Weights of a small transformer language model: vocabulary 32000.
Each number is 500 + 50 x the weight over its row's rms, rounded and kept within 0 to 999. Layers, rows and columns count from 0. Numbers have three digits each. The size before them is the row's rms in percent of the matrix's.

# layer 3 MLP up, 1152x576, rms 0.0404, rows 508-537, columns 144-215
105:435520475468539485539442469506490533465576419391445514536491393513471513577485443486453524476493519436485500443440431505552524474606448541489467443405499447395509570485485446433462420523491454514511515528453553584564
100:542520490498506579521557579506420479507423498412530583528524553525527493521555500367447476505599558505470377578415527434511417556575567497482592456508485536491536429506459527545557520424506488493548444491563515526461
100:548529555533503522515437509523513445468475552500491550545541556551494491489547559544465550517585518554405470560486418494528437446542516421482504432447451546525464562484479522491499489534550511451408438517460513497482
089:548459545476486492543507437421589485522537515549500445635395578416463529550493472518566549473449558532486534444504388569526567367582462509548516534610501521498564480524491486437405512500513491527546440526523483550510
094:420544551452590605523482449479427529447551468432509426578456511503439619501577471437509514467507496477440491490547384484514528502590515398492474461523459498533575416514526495613474458537446625458520476513500370511438
115:581541454583501439448575507475444386521470421443486458553518562441378523485492552514522511505526505450517495496506504543563465499477543574556478443541504507586502489500440510460563523533553513580557439416557540570446
097:515496523615417448424466499544471542445498457429472560478396411495507432529510548453496401540453497467560603432398394400558460420512426465524526478463506476437559440483513470507561507574576409514497544553537541470480
105:563554471508540503432583542510463507617523418586467483539533466511500474537529479549537477510549580464573423503493451435436601508443550452458542519442571462519475474468570479567418452483437497532498408538474495532455
130:501538444491523601423561515472511505475395503491532543536577454550469493463449536513407503420541479548563551553485521492431491526507604499525454485452425478577440418404523538544556491371479487556570431518489506561452
105:487510550423516422457466493544532486495489525542523543514495561432453459540453454504500564445462485538551488572560436554484539549468496598428485485555492556450448507557438500528435460529504553535438513412450559433490
105:511535350471494531411532457582506489459468477528475494507437525475457493505507353433525549400437494511543520527523449562513409492539465551528471541581488487581548468446470481556496487491553542512480528430468468432551
098:430551471563520504509445532541541515471590523419499566485602524401453442416489578481531500474500446483582476505486497559508450358499458543620456503600461575483474514570456431482479549467498488497488487601440424594580
099:435429483481563499521457519511453511507484556513447430586532486545375425588557584549442514654551581476498464437488442462522503469494559467484470522506512508571520501501557491487456523613568494512506529499420515423465
095:489475472429545422526442461501390563479507592508515522598411519515481451436497511502481488572481562522486531534529502503546414546447523471484603509500531497564528528508505513499516440532408579462430462453537520441415
101:507439528608443462536532579549469454502514482507446569396610484501428541514527443589528411537489562456453510491646513437567439485444430558549418556492497496529545559495521472525465441527535510490466480550498490472530
101:500398472457480506589416505467545496540496550557442543498615580469419495427482537514519504457401469540519485415454463573492464606536411511496548490565395475521501566553482426518442568557493532560427508438422461542514
107:491444455523416459542535496588523577485548536445512559554463487461450554500475505471439508499516444542367521478440530463519440517563493475489474489614434509499442472498560427567463453489476487559596546476471471528486
093:562536413505518465502447409532464619483444552506515514391533531485498474529498505472531561552633508493526554490539485549581455524561489483500471480581570520531563519477490500461478549532543593536483425530491442447485
109:436415491504520588507530550523511529498536472512502582505476545486499459436516492497497466463465531474424571402524496505398512519511526428552549485371519514493441464522463504497477384487480439570582476446536486369518
091:365495337503435451489468447554561526502454457451505585553552548529439558467513588610448475416488540505546451580549423465505471546476514523423502500519443557478518558505442538442474514550461466474446554590439547471479
096:548420489495533466617614495596540552488527421480468480518501524482521523500464469591528520350425520536494530437448597484472553521543602560530554525460513580465498491373477525449444514463440477533493523478543488481450
103:618499518438490533504487560579509456591520577461540458453438555457438471575542469474500530502499539533552459460467458524550555526484498490413499482594517389538441576492501386516481628575486514492546489535440595426433
117:586452445450465501439580630496500552548588477450535542568433507451570502541485512507514467463520573466500538551542558467460459544538442505460472400522512494549481475526485540528454517522587546540427458498477473516483
096:494471543542467333453456575458544546455493548457509552566486446455512516483459483508488536518435473583498576533504497406522575495470526401555468550444474405440472436516523479504585518493515461530586506468494515547537
108:529449500473479476499549510486516612439504518488500573556545553521476542467539531448454511532526520498517538474468464411533547559455555479503537481438521402497497571481502510522629470506325520446575477535505427474428
097:551482539462435452488540466560525475502505379514482506622466523480510448524517463530515515468504528461521547393550427552474562494518533457469550501509524528592433543456541486448488489509508558447520544566395508515451
114:547480482507447608507381510409479453468482580486464481457500534496563527459506534497507475505455392451511448406508459509509558437489451548474458507520411433431433558541459491499553429428464456474556539503484529502521
098:481530553514395358485437439486468491515539456544505462493446408611524532489532478463415429577415470490441574534542487526519559472470437463515497513502483459511522604464527528549487531484456546480430516545588464496515
086:573527474539424562593446443517558509473493522474481463448528493519410424427493417518447514511471412543496547466494394511567493529568490510465490422509520402527482569451441512532487554577488539499406520435462427509573
091:489441499555520450523581553526460442533561491528543469575472546466451402475478427553487526524477490516499489555600496593504535515503550505556485486445483475534474512463440510457512582553507519505424549479453476438462
# layer 3 MLP down (transposed), 1152x576, rms 0.0381, rows 508-537, columns 144-215
107:521449480523512344484500555417511570473481441470487471478516591522479549465464476463573539509467524459502417517397554441476507544596527464504547472578472484467585410553460516453550513492519519592460583448447518558536
100:462573534405567478536517536467485511449476466443509452534459532466449502485563466458559526486529462627467588456539587530460498534444479468499504478491481510529467480451450477537516528447475453512484473490484460484426
101:567517490430460478516545552532465511398481465600521491534470510474424471533452600503434640436493378638443469518537346485578564561533449596534548372456555465450490479505468443488476547542487432536485494471517562451464
091:526492500483479483533502538454449491479574497541416481490547457414530506505419510510460428561487531566459499525504430510519487489492462513517508543509490577454540556520440493486485490507500512477563448550540612482507
099:575420448467522489475506518511529458580421423591474386508467426443516566581467409503439474397532508481565508561489503456468512549500515570613551516518507462536424468587482421510459505398566441470581525532491533390601
114:510471488561525511551518541460526495523481460373533468488544493474451440458515562524582497470538475482562526413471626494583497548489503483531493456492524505544449489417430429593574517497553503495416408532532434529479
089:521437541468558468481402499495542559435508503403463575520581505510410490492555458519354490520548484496489531570507459447478517516492617507508567601502488483448462519498372440499551489525563445395499551483470590530451
102:496501455489449618457465501472500507477497587550424469438552374569505501463446519374467439467402458476440502498488554477558571462574558585439530504478547407509466555602471563431527515499488480426451490477429482515509
096:497518589460518390539397466562499476519576503480520482459459554422543501438509408524555469450481581390511420507561439483562490424510404497502474524463584474397483561538460477492422529560432534514418525509488523469490
107:503536518542473565540498563475462506421501510428483484508519441584544460457544483495523529439465480495466517462424467557476424553516462512489463521542520533588473553471486467494514544607529432483447522487534431521548
105:522516478418612592484610489551451420493519474466481447480485500474438466520468475461583394480523501535510595476514464547574517502544506504495453469510519561543462453493412422598483527462562485591456508430498405481517
100:422466514552589551515486524540590574473414467453490566484514514557461585597474560508492555471437577502437557501490457536438465525537585581515438485458493500478523475486498471541410536442506493501429575388387395469493
100:477444527388557592566462593474502500465508581604523497574466512559515543459508583426408509545501439508569530467559369518444465411486530475508523444500491498538479494419533512498515464448484485474507560519530519415478
092:510474484528529513496525517494535516511459508563545475500489461449630553531413461443546447501478424541598416479503541469511574519514512565492541514460516508444518504420543525464482503461526481480575510522543510443624
092:464557512442573485479480425499576505524516483428487590519486513499601368532464488372492555576558460559546488495449508537533504514512631502403620444507470556509484445462493511452465551505489534497532642531538503501420
095:536551521497475542510509530431441446513483449449572545427417405515610566563494402485559469498523525445438561481530448450485438451507551462496452530445523525537526450409548475528568474484497488439573555579586499487442
107:570447505495473555445399530451513538497428405451528509509563463575459486494513563403379433547533491590460458538463464490489424541601511539548450443561495399563446479514466460583435425476461535496525618484568405566534
095:553484427464433481444484407495528492565460522478563502455552487487453516531480492526591477533486521469460543503507523553491449514479471515555493490576450505530521427508607515467574550516441532449530531495425514523491
109:553396512517502504501469520500580466493504561448391484643489539464506492481562535547536470444496464568545490557556565515490543568477470492472487539417450535481436528543519563513545481465484491487589389484528515454453
094:493470452575391421489521518547521476573598421518509497555588472533457518449565537532489525540478508522480438584588515479542495493499562480476574513412532599541478472542467477546461495588521469493485469527507503438549
097:534449634519507623453535447493475390507462431445498557450384452442544519530443458508428536506464450483549459439490418561529524425485567463538419488452525443487427498596452519538435441460509418515498487514540497464533
105:592446416468435537494479450505479494583536527587531454529524465541517347551525505576531481531511500504520522501508503479483522503463531455525482456467466532511506532520400493498533451590547584477446516519556367455439
117:508511458528483540452541535502443563540510439435535518559425414439551532467517486362536408503501563477523619501545555491462490552536494507462424443552495478533477486558525585495513453505628500561431449471492472513501
094:596493492464441447552431517476628558452496522497442409428592441522566498446503526501479552497518517456525439564491513505494457553458558489553540519529481423508527491560463495494573577511490539441551568552450531585483
112:502515494532561515469470498477469455480598533504598499506583446486632514509456477479589545517510498614553554501514561538497459413432477485492441515585472419497471481553511498567489470475435536481604540544516424502471
094:519482533417504401560594462538527542451551483479448514446444555457422496533469475455395423524471501526584547406482440447499490458537572459518480573456560418463538502417605550600488518578500584553466409493540533541471
116:552491502488487556519448465470507470463466515542462488490514565458513555514546566556504445473441523487476455502460461548453559424480439507556543476465462500440532545568473513483512527441443439466551529464475522534474
101:485478539581501492437437461489621434500468577440512495529495499468493563451499458588467530546469486566461361534441564446504534487448438536534572445483471465335506529535451513549508416490471532460609512493477556492480
090:566508494550439594481404451504483479565491545514454512435513489488591501429510425593482533558417408481514577475513514507538469487459438454424503423487504425491475514463469537544503576563536544507477465426466451500463
090:365463482401580449463516537556468512493467473380462515495481538465437488514456478509558554469432510522562516550478535602550434470490547508558442494473513488495485474509646403477569514480445557617431467523477547552469
# layer 3 MLP gate, 1152x576, rms 0.0426, rows 509-538, columns 144-215
096:533549504499553462435456598367454501472505510427529497372455418434452554473539515483530437454434521556428541523534540484470466429484407457506560541540576472520486520507452500586544534510394430518514501528462486530466
100:474561407535359468483563466524563437488480582558494572477519464537568545457459523583500557464458572442507493491561503432492557515457498505418447526524498447470433438468524538514503479493512419526426447471483549508436
089:525506452462567508472536516604553449445504518500624466505542472486565442545526478458564522490518476475580498503456534625468523578481504514480547485553540476535556484394478515565500591475532597548378497488457496498430
099:545533510598506502534497467494422534449580496461455488435480579483456457480531481514605500550500469529454430446559442487539474485564501415507449568466528456429537512375508544533572425499482592522484420481542511548352
114:558529454487514503404508440499454426554460477447489440475520498525536589552477424570507537426472564492480512589482477510473455487504473731507538582531495456542464434508472655489542546423510434480461491492509460476494
099:464534537470535526591522442542522498583641511562528423528582625399516464458547403565557582503473453571472426494511505450523525429458523446539475525530582563552512576526500585458471519447435493542488473599512486504504
107:508505515410425532527535511548504427578510497595483506500526442440478475494537531468577465549491518519465448594431428616536546455478478542432486562513542493578497541419477549433504537592460496496349488521488519596521
118:446453606465488335488462385497502471494634496528522516429450511422525531473521432556570463488461606389500422437509444518553428400507471520503500479437534537407543561587460476461405538534432521552398514496580518499463
113:498425486497490423448552480512491491601522522540551512523443592540457494512538548535543559492545439569553415558481451428536560449491586510453444405557480451496521435481507515542544542450489521474516627425465484541479
105:539535597411509465497597445498490419597468418454442492496533550460591527469497503571458458395447451532465347507509575465373405587440521594445507504555538582571437488471492524495424445486512408578496469532561514498437
100:472539577488508503477592478493430445515423468487497468524528477521501530451543533442526475557482515517555465536518447435503422431572497469444566556463533479481423534552592502524508511549452557456604542637547599499492
100:497601507480469438468458513524482432590480400455408545425559561445468424510472499525519513500438532515492497545494520563500569406511450480430451509453582477518561441530567420532569553555567533543488420518476478519402
079:388513533580455459512569406487501505533534498543497483526492534460505484494554444445571443506486490515541487485433539487454477445533578459634553501485454520489571474576475502507495503511526439534505435533500479543470
076:441461510553537513523466515483399479512478523520560479498493473441519535531450474532526530519520514474527470440521631481356402427551523499557463436603416539497506498478544456442575541416404541473572458530546551569584
087:456512506540531457547519472608479555536567431451513435530519484489489506506530463430518525526517489499508517412425472423506458529595600530562524425508472544495517517430560411535497516452479608487564498479614465580494
106:529489592625542572394468512511525490514548453464453483387397564523547494529457466459443429429537565534510505523486478562479488564530593561513490490466592520524484506449481579416520480437541422504547507490579425488535
092:475527458513525511497463511554498480471488472538434488415493470467526573415449455471499551320401473440458428520492586552562438492445433581435531473415488478453510464518544435528577534525464565465558508423539566471525
108:616545478480431440558452433521496496515486552602451523541485442506518569421520461530508445359489613502497532515491527590473470467533449467417495510403575461409393533482496530477489420477497447496472466526460519573530
091:457484455412594360472556527464537531518492502521552527515444485475537469498567491486491541501560566441510546487563442512493554572494450524426487512563534532506577508499474499501538514447522492470543436507512474464501
102:619576602420455511485528491510478378471484504525480516535405507405472534574551421536389532546424550486605492476484514565543522481534535508509576493441560485447473458547531495509424498508459560561508560566580539495471
099:450476483500458480472588431528502430476394579571497488457582566492570460526544520539483474583513491445543504525550500498533484472474551553530501559451604505506584427512459671638517469428526559456442479449574497545499
113:480505564488479450550656628490494503523521509418429548537524613516489417487532575461540501528506525455536403491536484522481442540405521431411457553487501407588458484488479530478535536579542486520406461489458568525510
093:574511490483548535549486408463543531544510475575478413540480447468530442448495502511527503380465518573331512534473538594551441449563609571460574453461471425537481574562480539509414496489474557610471449560530511508477
109:550490517437530430487528473574562553500459430519431512472545558503489572507494497510462501540449527451437493464517471414406563544567572453518517511483475517529568512459452510486428414428547497461515431490445487477478
098:582517527498543509478419501549466472462493503506440402504487527485582604562483468502510472536535554495534438579613481541548425480480513518507505566504413444584621525530428506559484557498464458525451551531524589414515
128:478514513489476494483489520608518522495515495573428448484520506542543495487573515518472576469476496455509461475505406517531553528462468566386488527488495508484485541476345545505523351466522349467446477475510468615451
105:460547431458543567465509554491403496551560477461480542562588569396446394427445530445503480489489527445492571458530386562506596439499518459505470514572516473614477469492556483467464511494486513467481460497528556492529
090:437458510437503472421470511505474490566559514568481480516515512515546534506499617516515536456531558498573413460408547488483396475476501551515528552529512462546513421532513473434575591404517470483455543558432624502522
096:575502428526522475451529483500481463469520492610448431503429503566576521458470475491436560457557517378431455559545483538507550446554410591400556488515519426594372514555351539506545452468582441427471494521448495416535
103:461538447597504515474533445517546503503486495502438533414579502496571460529425541521501429466476498484561484507572508489423465553527416517574431549520562503512394578513437493528388524438507594515515456517566472539472